python train.py --num_hidden_layers=15 --norm="layernorm" --qk_norm=false --bias="none" --parallel_block=true --init_std_qkv=0.0414 --init_std_o=0.00755 --warmup_steps=200 --max_seq_len=1024 --doc_mask=true --max_steps=6437 --dataset="wikipedia_en"
Each number is 50 + 15 x the weight over the matrix's rms, rounded and kept within 0 to 99. Layers, rows and columns count from 0.

# down: layer 6 MLP down (transposed), 512x128, rms 0.204, rows 275-301, columns 0-127
# up: layer 6 MLP up, 512x128, rms 0.218, rows 276-302, columns 0-127
down275:60 34 47 52 64 50 53 41 57 16 55 67 56 79 68 39 68 64 30 82 40 32 60 57 51 51 49 80 37 68 69 40 57 57 44 43 66 59 46 43 78 32 46 53 50 53 49 36 68 56 61 39 51 61 48 29 63 65 25 42 57 28 84 39 49 70 62 31 26 67 54 38 43 33 64 66 55 32 33 65 47 37 56 53 51 46 59 46 70 36 54 64 54 52 43 38 63 59 48 49 43 18 48 50 65 65 40 48 54 46 39 49 40 64 54 67 44 31 59 41 12 46 77 62 76 48 63 65
up276:38 33 38 40 72 43 14 64 43 35 34 63 39 55 41 37 34 61 44 46 58 62 41 81 50 28 36 48 57 65 28 51 50 55 49 25 47 58 57 63 24 27 39 30 66 65 57 38 36 54 46 53 53 25 38 71 54 40 41 76 51 50 48 61 32 20 61 60 54 46 48 77 38 65 29 47 33 66 34 25 46 39 42 34 24 62 28 42 55 51 47 48 33 46 48 32 35 64 45 54 35 48 50 64 44 23 36 40 36 62 50 46 47 53 42 46 68 37 85 57 52 16 47 18 44 44 74 76
down276:48 40 52 49 55 62 75 58 53 75 87 38 50 18 28 52 87 40 57 47 71 46 63 46 52 67 31 48 29 16 68 48 57 39 50 76 25 55 48 41 53 59 65 73 56 42 58 50 52 45 37 41 48 68 64 43 60 65 59 38 57 37 54 37 63 66 50 23 57 61 38 30 54 33 73 53 60 49 72 42 48 38 56 79 66 44 54 49 68 59 56 35 66 48 50 43 73 24 39 39 52 56 56 21 58 53 51 44 32 35 31 42 39 56 60 54 29 55 24 51 54 63 43 80 57 51 35 28
up277:46 45 33 52 45 33 17 55 43 54 49 40 45 64 58 46 53 51 38 42 50 35 41 64 59 54 45 24 52 41 45 41 66 97 59 34 55 39 43 64 25 49 47 64 57 68 42 47 58 42 62 63 76 74 41 64 47 50 27 31 68 65 37 55 56 43 63 62 49 87 36 49 41 47 47 54 41 55 35 47 45 14 76 45 51 84 28 59 43 56 47 68 34 51 59 54 71 79 31 41 54 46 09 70 50 72 60 50 44 56 66 46 40 26 35 41 42 56 68 42 35 60 54 53 33 29 59 35
down277:37 59 56 38 42 29 44 53 48 47 44 42 43 79 35 62 50 67 50 61 57 66 31 56 42 45 44 51 43 28 15 56 40 30 56 54 63 33 38 71 68 53 69 33 59 26 78 25 72 46 56 14 46 61 55 44 58 46 24 49 51 49 75 42 34 43 44 83 49 54 34 24 60 56 62 43 45 40 56 45 47 50 21 48 61 43 60 19 44 45 56 51 25 30 33 53 86 39 35 58 76 80 61 54 45 29 14 49 18 52 11 20 51 39 49 54 37 59 63 32 59 42 44 46 46 27 30 39
up278:44 45 24 70 20 43 43 57 62 29 54 36 58 68 15 39 28 35 44 69 55 66 50 54 73 52 50 65 34 16 71 78 54 72 38 36 47 25 42 62 37 30 30 29 50 55 38 55 72 50 51 58 40 59 47 40 41 53 49 46 64 57 36 37 46 48 50 43 52 62 48 48 47 34 64 47 23 47 37 42 31 55 44 68 25 52 69 35 37 53 20 37 36 43 41 41 32 35 27 56 33 39 62 63 43 45 52 39 56 52 43 37 48 33 46 28 46 69 44 49 54 59 34 54 72 60 75 37
down278:45 62 65 63 56 47 48 76 67 51 46 50 35 45 42 37 30 58 41 61 54 46 47 71 52 58 52 39 57 60 46 33 56 38 79 52 76 49 63 54 80 70 52 69 49 55 33 52 42 78 28 48 38 59 48 33 68 47 55 64 57 72 58 65 65 68 52 53 57 28 78 60 58 62 42 61 31 38 56 34 45 64 46 50 60 35 45 45 42 48 57 56 63 52 34 53 64 48 42 62 59 19 59 39 46 55 16 49 42 31 68 54 45 78 48 49 57 44 61 38 68 40 52 60 26 44 04 53
up279:47 26 36 33 35 45 39 58 61 57 41 34 56 29 66 54 54 38 40 57 44 52 56 46 76 35 30 49 27 65 31 68 25 74 61 26 54 41 54 70 75 69 47 56 63 25 70 44 58 40 36 44 55 41 56 27 40 38 56 58 43 69 45 52 48 51 54 45 53 49 31 28 53 38 31 63 63 56 47 26 59 52 62 71 03 48 41 47 42 58 68 55 49 38 13 47 34 82 65 47 35 50 47 30 28 56 59 32 54 51 53 27 34 56 32 46 62 60 52 60 24 32 58 68 55 18 49 34
down279:35 66 37 43 58 64 78 53 60 35 51 59 35 62 42 35 57 72 56 57 43 26 37 70 37 61 60 51 43 59 76 18 59 19 56 60 76 68 41 50 27 58 47 39 24 48 30 47 46 73 54 55 49 58 36 76 57 54 56 39 45 56 54 56 50 59 49 48 57 49 77 59 45 41 56 64 40 52 70 73 64 52 54 41 85 49 55 45 43 29 35 80 28 40 56 35 66 40 38 38 50 63 67 50 73 61 64 65 42 43 42 59 62 53 63 45 59 37 60 64 58 35 60 48 63 93 48 48
up280:61 78 61 82 34 68 46 68 45 69 55 67 42 31 62 50 57 56 25 47 25 45 65 80 49 51 22 63 28 49 54 48 52 40 56 29 61 17 38 27 43 58 51 60 69 81 56 48 51 47 42 64 68 68 55 56 60 38 73 44 61 41 41 34 45 42 45 63 53 49 70 55 73 27 17 41 38 56 40 55 45 15 30 67 31 67 38 40 57 90 59 50 52 25 63 71 67 71 50 55 39 45 13 67 60 28 47 60 28 43 54 21 68 53 89 36 63 55 63 63 57 49 59 40 43 44 53 65
down280:76 47 48 38 48 31 29 32 12 32 58 83 61 62 99 61 77 50 67 63 38 30 50 91 36 54 56 45 60 61 62 57 44 57 50 37 78 29 53 49 31 61 44 28 48 57 40 54 62 42 34 64 27 78 45 68 54 33 31 60 44 77 38 54 45 28 56 68 34 53 17 65 28 58 56 54 55 47 51 64 63 43 68 57 37 52 43 40 45 51 16 68 57 32 45 43 62 27 35 31 35 47 41 36 86 44 60 42 68 56 56 28 54 46 57 48 29 48 44 42 43 24 60 87 38 74 38 71
up281:49 19 35 71 34 35 12 65 90 55 59 66 60 55 42 31 34 52 61 42 15 61 76 35 45 33 66 73 54 28 33 74 45 64 30 33 49 53 43 53 23 46 55 52 58 49 33 45 75 65 35 43 59 58 36 32 78 66 50 67 61 62 71 51 64 35 66 48 38 81 39 59 43 34 41 57 52 46 28 47 29 34 67 49 39 64 31 62 43 90 62 71 50 41 45 60 44 74 48 55 49 47 43 21 69 70 60 64 85 61 21 43 54 30 60 46 74 57 83 52 58 57 70 68 47 54 62 48
down281:40 50 67 49 55 51 55 77 54 64 34 24 65 23 59 32 47 32 57 71 46 27 16 66 60 47 59 79 49 33 56 41 43 72 48 45 57 60 48 52 63 23 63 37 56 34 41 47 53 63 22 11 33 33 25 42 64 49 36 53 81 38 30 60 38 62 16 70 56 60 86 39 56 20 43 33 38 74 63 37 73 42 69 44 51 52 67 70 34 52 59 46 52 52 82 21 55 62 31 17 80 51 48 70 49 33 35 37 74 50 41 65 33 84 32 67 51 44 55 64 35 12 42 38 61 40 64 60
up282:76 57 45 52 47 43 60 53 21 27 49 59 17 56 64 42 33 44 64 46 47 53 43 49 50 92 26 69 67 52 20 65 63 59 33 64 57 48 79 48 34 66 54 61 49 77 44 27 61 34 63 42 81 24 61 51 72 36 56 34 69 41 31 45 46 09 80 61 34 85 48 46 65 77 42 42 43 56 56 60 46 61 47 47 33 61 73 32 55 45 25 43 30 36 50 44 51 50 40 53 49 61 54 49 58 43 84 41 43 54 45 41 62 28 61 62 43 79 25 49 37 52 43 57 47 41 59 57
down282:38 60 22 45 30 43 36 63 60 51 45 20 84 63 68 53 46 45 31 28 35 35 42 62 40 45 50 44 19 68 82 55 31 37 62 31 71 31 54 56 42 35 31 26 60 33 37 55 41 64 30 88 53 68 37 24 42 61 57 67 43 62 65 85 55 66 42 42 57 33 57 52 34 60 75 13 33 56 51 57 60 35 56 49 54 46 40 51 28 63 64 58 64 44 53 41 37 59 45 39 57 48 53 64 44 38 28 62 64 47 47 41 54 71 57 51 44 49 51 35 62 61 56 24 44 59 46 27
up283:34 45 51 51 39 33 37 50 46 40 49 52 38 48 38 41 56 34 27 48 64 65 57 47 42 62 39 85 44 34 54 39 28 51 77 46 22 47 32 40 56 49 52 48 57 70 19 71 28 31 58 62 49 66 40 44 23 51 41 47 81 58 22 26 48 57 60 71 40 84 46 53 64 22 60 46 27 50 57 61 44 44 35 28 40 75 39 58 58 68 43 60 60 50 52 51 58 43 53 67 58 47 44 54 30 27 63 47 28 35 56 37 48 41 32 45 56 63 56 36 43 62 52 43 57 40 43 40
down283:67 61 38 51 60 50 31 34 51 43 75 52 41 49 78 24 21 47 67 65 69 35 66 48 58 47 60 64 54 47 36 68 67 38 54 45 42 54 67 42 49 57 48 59 33 69 60 70 67 81 76 51 53 54 36 45 46 40 36 44 60 48 75 46 47 76 44 40 29 58 61 53 31 33 61 52 76 42 66 48 61 47 55 27 66 30 55 41 48 38 55 40 41 37 57 60 68 55 38 62 50 45 54 39 42 46 23 54 69 64 57 65 40 42 61 70 79 64 39 37 59 39 61 54 45 53 49 66
up284:21 45 44 46 44 40 45 14 47 26 34 22 62 54 75 29 46 25 41 27 44 60 34 56 48 49 47 52 52 49 52 72 27 60 59 57 55 51 44 55 49 54 45 57 51 37 68 36 65 28 36 66 50 53 03 53 21 67 65 36 37 65 58 21 64 57 38 24 51 97 40 70 52 76 27 36 56 55 67 49 37 51 77 32 55 51 44 56 38 43 39 52 77 65 61 55 64 57 22 85 56 42 59 32 55 60 50 62 29 30 56 30 61 32 82 43 46 28 65 74 39 52 60 63 36 63 36 44
down284:71 75 49 50 60 65 82 52 53 60 68 59 38 56 52 43 36 33 63 49 65 45 55 32 45 79 27 50 71 46 61 41 38 48 63 62 71 43 47 55 48 47 40 34 74 49 79 23 36 63 49 50 41 17 68 46 38 61 31 63 66 30 52 61 58 57 61 47 66 27 36 34 77 41 52 74 46 29 52 48 45 23 35 53 36 32 63 31 75 52 66 55 42 46 34 37 35 33 25 43 46 50 85 57 39 50 48 44 32 51 32 46 38 43 08 69 35 60 63 53 44 56 77 77 59 58 38 52
up285:31 52 54 49 41 68 70 36 51 67 41 43 59 62 59 41 39 65 55 38 51 63 32 30 62 41 42 30 61 36 91 59 65 55 64 24 56 55 49 53 42 45 52 33 47 60 38 47 41 53 45 37 76 77 22 56 43 51 68 30 35 38 56 60 41 68 72 64 34 51 59 47 41 61 76 37 46 61 30 43 76 59 61 68 60 69 52 47 63 58 47 67 43 65 26 46 34 52 56 26 28 32 77 58 29 58 50 40 54 51 45 47 43 54 65 72 45 50 59 14 46 62 88 57 65 48 64 57
down285:52 53 62 59 57 48 49 39 62 67 56 39 50 48 50 71 73 58 61 54 63 48 99 52 49 21 61 50 50 46 89 42 41 40 45 44 63 60 56 30 42 62 41 62 58 41 46 35 43 63 66 31 41 34 70 53 49 48 30 58 41 28 51 48 77 46 24 52 61 41 51 62 50 41 63 48 52 56 93 37 54 34 61 46 47 40 37 31 55 38 34 37 94 69 57 48 53 32 54 52 69 63 70 61 44 53 51 60 62 52 61 52 36 40 37 65 65 49 70 56 46 54 43 51 66 44 37 34
up286:55 35 63 48 30 96 40 41 37 68 41 56 46 50 50 36 27 33 52 55 53 70 77 53 47 61 59 42 44 47 62 56 56 61 15 71 51 68 69 31 37 30 61 51 47 64 48 34 60 57 69 38 45 61 54 59 64 72 38 47 54 50 37 47 61 47 59 47 50 48 50 68 51 68 52 46 41 38 39 32 59 31 72 69 52 74 30 34 38 61 43 61 52 73 41 28 39 70 62 49 46 66 37 58 18 45 55 57 74 81 55 26 45 46 63 68 86 55 65 61 56 50 41 53 31 20 14 48
down286:54 69 53 84 71 18 45 60 63 38 36 40 62 73 37 77 62 75 55 41 67 43 33 40 40 58 26 55 48 29 64 60 43 77 58 44 64 47 29 39 47 43 45 48 43 42 93 63 32 40 53 27 44 26 76 40 37 50 66 38 34 37 60 43 43 46 52 71 65 43 70 35 43 47 40 65 68 74 48 54 63 42 45 54 45 65 70 32 47 65 55 36 53 75 41 72 99 23 56 54 40 25 57 69 56 43 37 63 22 28 43 56 66 46 66 41 47 53 61 34 88 32 64 62 48 77 54 45
up287:39 42 34 55 71 39 64 37 27 50 67 47 43 39 65 51 65 35 36 61 63 59 40 49 81 31 51 96 33 87 38 74 74 54 58 72 58 77 51 40 48 54 39 40 85 46 46 61 35 65 63 36 56 43 66 45 74 26 68 73 70 68 36 41 56 63 42 51 21 37 48 54 31 53 44 61 48 36 48 43 53 22 73 52 66 45 27 38 34 65 66 61 80 70 25 55 35 38 40 86 28 39 59 48 48 58 46 49 59 55 73 22 37 63 33 63 37 27 53 60 61 25 48 43 12 61 87 62
down287:76 56 52 39 51 46 41 31 59 21 42 41 67 51 57 65 69 71 57 36 75 78 25 88 36 79 38 32 55 44 53 48 42 42 55 30 40 43 42 76 38 57 16 49 50 60 29 49 68 83 50 41 57 84 29 58 41 36 47 42 47 49 47 54 16 48 29 63 59 52 49 76 30 59 55 43 49 83 42 58 63 65 52 28 56 32 52 16 75 31 39 46 51 54 78 58 43 38 35 65 54 52 66 85 41 44 55 45 47 34 41 77 42 50 55 68 86 85 10 50 55 40 33 61 59 50 33 33
up288:42 45 75 18 51 52 44 53 52 59 72 81 49 39 48 62 42 25 29 40 47 51 53 34 65 39 51 51 28 67 17 50 31 39 75 36 50 53 47 37 68 30 67 55 61 64 43 71 44 40 36 36 42 63 59 32 53 54 74 65 49 58 46 68 53 17 47 48 32 72 55 62 74 64 69 48 28 56 49 77 34 68 45 32 39 24 45 59 57 70 44 42 43 20 52 56 55 36 73 51 43 30 31 74 56 58 64 42 32 51 60 56 31 67 58 57 69 42 59 63 56 57 88 56 30 79 97 64
down288:57 47 57 76 38 38 45 25 62 58 39 51 43 55 44 23 46 85 48 83 46 60 48 57 53 65 56 86 65 31 51 62 65 51 42 59 35 44 41 69 56 26 37 25 33 55 61 49 63 61 51 53 54 14 83 47 57 47 59 45 49 38 40 39 39 45 45 32 80 37 49 45 36 61 55 47 61 52 68 65 60 58 48 68 35 53 60 45 65 47 67 34 77 67 41 68 57 45 59 53 54 60 53 59 42 59 51 44 72 24 24 41 62 38 33 54 56 56 49 49 39 64 62 71 69 41 52 64
up289:38 52 39 58 41 51 24 36 31 66 70 64 40 16 63 43 35 71 46 47 54 49 64 62 53 41 48 51 51 30 59 18 43 68 41 28 50 33 43 43 35 75 45 49 61 74 28 41 43 58 41 44 45 70 43 59 27 68 34 66 46 56 39 65 41 44 63 59 52 36 59 53 61 55 39 57 43 46 53 57 34 61 69 44 37 54 46 21 43 44 74 32 36 41 65 64 23 54 56 64 43 30 35 46 22 35 63 41 51 44 51 49 41 22 74 56 62 43 61 54 04 47 57 82 67 46 50 24
down289:70 59 45 47 35 55 56 57 54 25 17 39 63 63 39 57 63 47 51 61 46 31 35 57 43 51 48 56 41 41 35 65 52 58 47 53 48 64 63 67 63 29 54 55 49 60 52 60 52 36 60 63 47 41 62 36 52 31 53 32 74 71 58 26 51 59 39 53 39 52 42 56 50 61 52 36 30 23 65 69 56 37 26 71 61 34 62 63 79 53 35 44 67 49 29 38 55 44 52 46 44 42 55 50 69 49 49 65 49 46 37 34 69 79 25 29 38 48 36 42 82 61 62 33 38 66 42 89
up290:54 45 57 55 39 53 53 15 73 40 52 35 60 47 52 69 25 64 50 51 39 47 32 59 53 33 58 67 45 38 64 68 76 48 47 56 43 73 53 56 40 52 56 63 61 40 51 32 31 59 69 34 75 62 36 52 63 38 67 27 70 46 44 42 30 17 68 44 59 58 69 85 49 29 39 36 52 52 30 72 59 45 57 76 50 56 71 78 60 56 20 57 65 27 50 31 60 49 38 60 53 47 68 14 49 75 49 49 34 26 58 52 61 40 55 31 40 53 62 67 44 64 76 26 47 24 47 54
down290:49 62 49 26 50 64 76 80 41 88 22 43 33 49 60 34 40 33 51 40 59 51 60 54 82 56 53 39 59 39 69 42 30 56 52 57 54 47 34 33 44 44 57 41 32 66 62 43 50 30 49 46 40 48 70 36 46 44 52 50 59 65 53 35 55 56 46 62 36 60 32 49 61 72 45 42 37 50 47 36 24 40 81 69 65 68 52 47 25 45 56 58 43 41 66 56 38 57 13 79 41 46 52 40 59 29 60 33 54 71 60 39 61 30 80 40 77 14 52 47 59 43 58 71 69 62 51 62
up291:54 59 49 41 67 41 36 55 44 53 51 47 66 54 46 51 42 68 43 32 47 46 45 24 50 58 23 54 49 51 59 47 55 34 37 57 37 33 44 57 13 76 49 41 43 31 59 49 69 60 45 53 53 63 86 52 52 56 41 63 53 31 43 39 45 33 34 58 32 44 48 47 42 30 21 48 39 38 23 42 46 58 61 44 65 61 41 48 39 57 49 36 58 47 43 54 45 55 22 54 77 35 38 24 25 60 45 17 62 49 77 67 49 52 47 54 65 79 81 64 39 69 47 39 49 50 86 50
down291:54 43 65 65 58 44 30 30 71 41 48 27 34 53 32 45 62 50 35 86 49 49 31 68 99 36 47 46 48 81 39 56 46 52 69 54 80 77 48 49 94 39 79 50 51 47 66 66 35 64 43 46 85 46 46 57 49 52 34 49 64 58 79 54 57 57 69 47 39 48 49 58 69 15 18 65 42 42 42 27 67 40 29 37 42 32 44 63 49 55 59 44 49 72 41 32 66 55 66 32 53 57 42 61 58 63 52 55 15 42 46 50 62 57 58 43 34 39 40 44 56 75 54 51 58 43 32 19
up292:42 58 51 55 27 35 23 58 42 73 61 44 63 44 81 56 18 36 52 80 47 92 49 54 46 96 50 41 68 32 45 46 35 36 49 47 62 47 57 00 44 57 21 61 53 59 22 50 43 17 61 44 50 55 53 40 33 60 29 45 87 54 45 45 32 46 35 27 43 65 28 61 20 83 32 44 54 46 32 48 22 44 42 68 61 72 47 60 62 52 59 58 67 39 63 55 44 60 53 48 68 53 53 68 23 38 56 51 62 37 37 68 90 59 42 55 60 68 25 54 75 26 45 54 28 33 59 45
down292:48 65 70 61 67 43 65 41 45 28 43 34 59 40 88 56 45 43 38 75 30 30 35 92 21 37 51 45 65 72 94 88 44 63 52 37 38 53 77 28 60 49 47 55 72 65 47 41 38 48 51 48 18 52 35 33 54 72 18 35 38 76 49 52 64 46 58 28 43 81 60 46 38 45 29 54 98 17 36 33 27 66 66 46 72 36 64 31 40 35 28 33 48 58 51 41 49 33 47 44 44 66 44 62 63 17 36 42 14 47 42 66 42 67 50 39 64 47 43 27 62 62 63 56 35 74 64 24
up293:56 44 28 43 50 42 62 55 52 26 63 34 75 58 37 47 44 35 85 39 68 46 40 63 72 56 34 49 61 33 30 39 43 54 51 59 42 52 57 76 34 48 49 62 38 47 74 51 66 37 47 50 34 34 63 45 72 53 46 39 49 34 74 46 36 33 84 57 25 54 21 40 63 60 60 34 44 51 34 31 68 57 57 76 44 62 44 65 66 33 84 44 73 65 40 21 61 36 54 36 44 34 27 51 27 52 76 61 88 54 32 88 62 36 68 57 45 17 34 77 43 48 34 60 28 43 69 62
down293:23 53 65 68 70 88 64 65 34 69 66 68 30 27 43 56 51 44 55 45 71 44 72 55 24 66 54 55 78 59 56 43 43 63 54 46 76 43 35 45 63 27 42 55 76 49 39 60 67 45 45 69 48 67 56 53 38 50 75 57 46 56 37 61 57 58 35 47 79 62 83 81 34 19 57 43 67 46 58 50 27 38 66 44 69 62 29 45 64 49 52 51 36 33 53 50 59 64 38 67 37 54 70 45 65 21 18 35 55 56 47 32 55 72 61 51 68 84 53 38 39 58 60 39 57 61 22 58
up294:60 29 28 60 55 66 47 56 73 74 58 66 36 63 42 47 37 51 60 56 18 63 61 51 54 45 65 73 40 71 83 64 53 54 62 44 70 53 59 38 38 71 64 44 63 34 62 50 45 38 52 42 64 69 44 46 43 67 47 65 53 25 49 30 46 60 30 50 51 44 40 62 22 73 21 52 52 45 31 58 33 51 54 88 54 41 63 64 43 88 64 39 72 57 48 79 87 56 54 59 49 43 18 27 43 17 38 51 36 49 44 47 41 62 25 50 63 60 32 58 43 64 74 67 59 54 73 56
down294:31 60 48 45 19 32 79 25 45 24 58 40 63 63 32 54 50 47 30 54 61 44 35 57 68 50 34 50 61 55 63 54 40 48 52 44 45 51 40 35 54 49 56 66 62 83 78 51 76 38 33 53 59 38 78 53 70 28 41 36 44 36 45 89 57 56 44 49 85 54 54 24 72 22 43 71 59 43 35 27 54 18 48 48 52 46 30 56 55 15 59 25 53 44 40 39 05 73 20 52 31 64 82 65 53 71 61 38 62 54 59 63 56 39 62 48 40 48 52 46 59 40 70 60 51 57 27 58
up295:54 33 46 64 43 74 44 64 39 45 58 46 46 42 58 52 49 63 68 37 20 61 64 65 52 69 54 69 53 27 38 39 69 64 43 55 45 50 28 42 00 67 41 55 65 77 56 65 43 51 52 40 61 48 33 67 73 52 62 44 50 59 22 35 42 23 54 55 45 25 45 20 68 27 23 40 55 32 22 52 67 58 48 42 59 57 54 61 78 73 52 50 54 58 54 61 70 37 41 56 61 51 36 39 58 48 64 40 45 48 77 52 46 70 52 63 41 68 78 43 53 46 35 64 54 34 43 67
down295:67 56 60 33 38 50 43 27 45 35 49 45 49 45 47 53 47 47 42 54 48 31 41 61 45 32 51 64 75 83 75 58 62 61 50 70 45 65 55 48 58 67 38 51 48 63 32 55 49 63 39 23 07 54 66 76 44 53 58 45 52 33 30 55 54 40 76 47 59 39 74 66 41 61 42 99 52 18 52 44 86 38 32 49 61 26 58 70 58 41 50 48 39 41 61 49 32 53 67 70 36 22 63 53 54 51 76 21 65 50 53 69 67 47 81 35 56 52 49 75 65 47 57 80 69 50 52 35
up296:37 49 59 70 45 48 54 35 67 34 54 32 38 30 51 63 48 43 53 79 84 59 21 80 38 44 54 26 61 42 40 58 51 70 62 47 41 55 41 55 42 67 46 25 67 33 43 50 41 63 33 27 46 33 24 73 58 71 37 52 70 42 60 42 66 55 64 44 61 52 18 42 25 43 59 49 68 53 70 65 63 34 52 30 44 75 48 70 33 43 39 33 66 51 56 36 29 46 57 41 52 45 43 39 40 41 42 20 41 53 57 67 49 38 46 41 73 41 56 60 52 39 78 27 45 58 76 57
down296:35 31 43 61 66 21 45 75 61 66 60 59 39 31 90 40 61 62 62 38 51 47 52 48 63 57 44 64 37 54 72 44 39 25 49 57 54 46 43 77 58 56 47 72 46 49 63 36 60 42 74 35 50 49 60 40 62 72 49 82 29 58 29 30 61 54 57 31 37 63 65 21 58 51 49 46 58 66 33 60 41 66 56 54 60 46 60 55 84 53 62 70 35 56 74 62 45 49 26 39 36 34 45 62 46 57 74 73 57 41 66 33 23 52 54 59 50 45 37 48 50 45 43 64 74 47 29 25
up297:21 70 56 67 65 64 44 23 45 60 50 36 37 28 65 38 55 30 23 35 39 66 60 45 38 41 44 26 13 53 47 38 54 44 64 80 64 58 52 47 55 53 37 51 52 64 31 62 60 92 48 55 44 79 51 63 32 65 57 62 67 63 50 53 47 52 73 34 39 65 52 44 69 44 44 43 44 43 41 69 33 62 48 69 51 41 48 00 55 52 46 63 43 48 42 60 39 58 53 54 31 45 31 34 39 43 48 41 58 47 45 41 41 54 57 39 99 45 56 43 47 74 53 47 36 47 46 81
down297:43 36 64 42 44 71 70 65 66 60 56 48 62 59 68 63 58 50 58 74 58 11 80 34 33 53 81 68 87 49 34 58 52 45 60 44 10 66 50 56 32 55 29 50 55 35 70 45 47 38 23 49 53 31 47 56 68 42 69 34 13 40 53 48 25 61 54 86 51 32 58 31 33 50 46 67 43 55 63 57 76 57 26 32 52 63 55 52 58 54 51 46 26 53 39 55 72 21 40 55 70 62 56 72 51 59 42 54 52 52 50 53 46 58 37 39 36 41 62 73 47 45 48 57 24 59 52 53
up298:53 27 51 54 36 77 34 44 75 21 54 58 65 41 45 63 44 53 45 87 38 46 34 34 40 28 45 41 78 54 54 75 49 57 53 43 88 34 59 31 34 31 51 29 50 60 58 56 50 38 59 47 38 45 29 44 40 31 34 38 69 57 34 36 32 66 20 53 39 68 41 49 40 37 53 44 49 29 37 38 40 56 72 52 53 51 59 62 51 67 44 53 57 75 67 33 75 51 44 33 41 79 32 36 40 75 68 42 54 46 37 49 38 16 64 51 74 49 67 33 40 64 67 56 79 59 45 42
down298:63 59 37 55 58 13 58 77 50 54 53 53 37 55 52 43 58 45 50 41 46 57 70 55 67 52 57 62 27 42 47 24 77 48 49 68 22 47 38 80 76 65 77 60 29 32 47 35 60 49 30 57 61 50 68 36 42 54 53 31 71 66 40 64 47 38 72 52 49 49 53 49 57 49 66 41 35 44 48 47 36 40 26 50 24 62 37 52 53 51 54 48 62 38 41 46 55 34 51 55 50 32 65 52 52 35 53 45 41 44 53 27 53 73 31 48 28 56 41 78 47 53 47 43 24 46 52 46
up299:45 49 36 20 61 35 23 30 77 65 46 60 38 28 00 58 54 71 52 69 43 63 77 22 46 52 19 83 58 57 51 82 64 44 42 34 66 32 73 57 64 46 32 72 32 48 46 52 62 55 54 53 46 44 65 28 39 84 43 08 65 19 52 39 86 49 50 62 36 46 46 72 65 37 40 23 55 75 21 58 51 45 48 71 68 53 45 62 82 70 46 71 42 72 59 45 34 36 55 33 23 38 50 54 47 45 45 58 46 40 36 39 52 61 55 85 37 55 28 51 74 64 34 67 58 57 64 63
down299:79 56 29 38 70 44 79 54 61 74 58 28 29 70 25 43 51 40 40 29 59 43 17 44 68 71 68 67 44 47 45 74 62 61 79 63 49 59 04 58 59 36 53 40 61 52 61 44 53 05 68 66 63 56 47 52 45 22 63 52 29 86 49 84 54 77 23 69 46 57 52 55 46 35 58 46 46 65 27 62 44 34 60 29 27 38 38 19 48 55 71 67 50 46 63 72 61 30 28 74 53 72 25 45 51 68 62 42 63 35 27 43 50 69 42 37 61 34 72 41 22 44 49 34 55 51 58 25
up300:54 62 61 48 46 55 52 71 32 57 67 74 39 39 69 60 45 41 30 47 57 38 72 50 59 62 38 41 63 36 61 45 44 52 59 46 55 16 82 41 43 54 39 37 61 54 51 84 58 35 56 34 21 74 43 40 32 75 47 55 35 68 58 77 28 59 37 55 54 60 79 56 58 35 59 61 43 38 33 46 59 51 65 38 31 63 36 54 53 59 81 63 38 55 75 57 32 59 69 71 57 37 38 44 57 43 36 51 46 44 48 53 48 45 60 71 56 54 54 54 78 64 76 59 66 67 50 32
down300:46 60 34 22 42 39 49 82 61 42 24 60 55 59 39 68 63 57 18 67 58 58 28 78 56 33 58 36 40 44 48 41 41 44 27 55 73 74 38 70 46 46 58 44 55 77 58 41 36 54 44 67 61 36 37 51 60 22 36 33 82 60 67 52 54 60 67 41 34 47 54 40 52 60 63 48 64 45 50 85 56 57 60 51 54 71 61 51 34 60 20 39 43 49 46 57 39 55 43 47 82 64 43 57 55 55 57 76 64 58 26 57 43 43 63 65 59 46 66 45 34 50 48 46 22 38 41 63
up301:29 52 46 45 26 45 47 35 45 58 81 64 54 41 44 49 37 48 66 44 67 36 55 62 40 65 90 37 71 46 80 49 36 42 49 48 45 47 24 58 72 22 61 48 40 57 36 19 23 50 38 37 22 59 47 45 67 63 80 50 50 64 48 57 52 31 60 65 38 59 36 39 41 51 49 57 57 73 58 59 62 37 56 40 73 67 38 42 69 36 50 56 46 59 43 68 50 65 74 62 35 45 57 67 52 38 60 37 37 35 45 60 52 26 34 64 52 65 19 28 45 69 71 54 29 53 52 31
down301:52 53 55 70 62 64 49 53 67 41 20 57 51 64 30 47 46 55 65 41 34 49 59 47 53 58 16 40 50 73 68 62 61 57 57 72 58 37 44 65 33 73 43 37 66 42 52 60 41 48 81 55 93 54 50 41 43 45 50 40 49 59 65 44 57 53 33 35 38 56 55 43 61 54 43 41 49 26 50 31 50 61 46 52 24 36 59 61 29 68 41 43 52 74 35 40 53 35 42 65 57 56 31 71 54 57 45 70 76 66 57 38 28 51 57 26 41 43 62 55 38 30 55 42 50 64 42 70
up302:45 54 39 60 50 43 65 43 53 36 61 48 69 50 63 65 52 41 60 40 63 54 47 44 42 62 24 99 40 50 56 48 38 63 57 43 41 71 51 52 40 49 28 68 55 44 33 20 42 42 49 34 41 50 58 51 49 58 60 33 58 70 54 21 45 54 66 61 53 68 67 60 25 58 55 59 89 50 38 56 82 73 44 67 60 62 55 59 60 58 54 60 81 49 36 51 38 72 16 55 32 46 68 57 39 66 67 54 69 35 67 86 49 44 40 58 34 59 34 41 54 72 35 27 38 37 37 54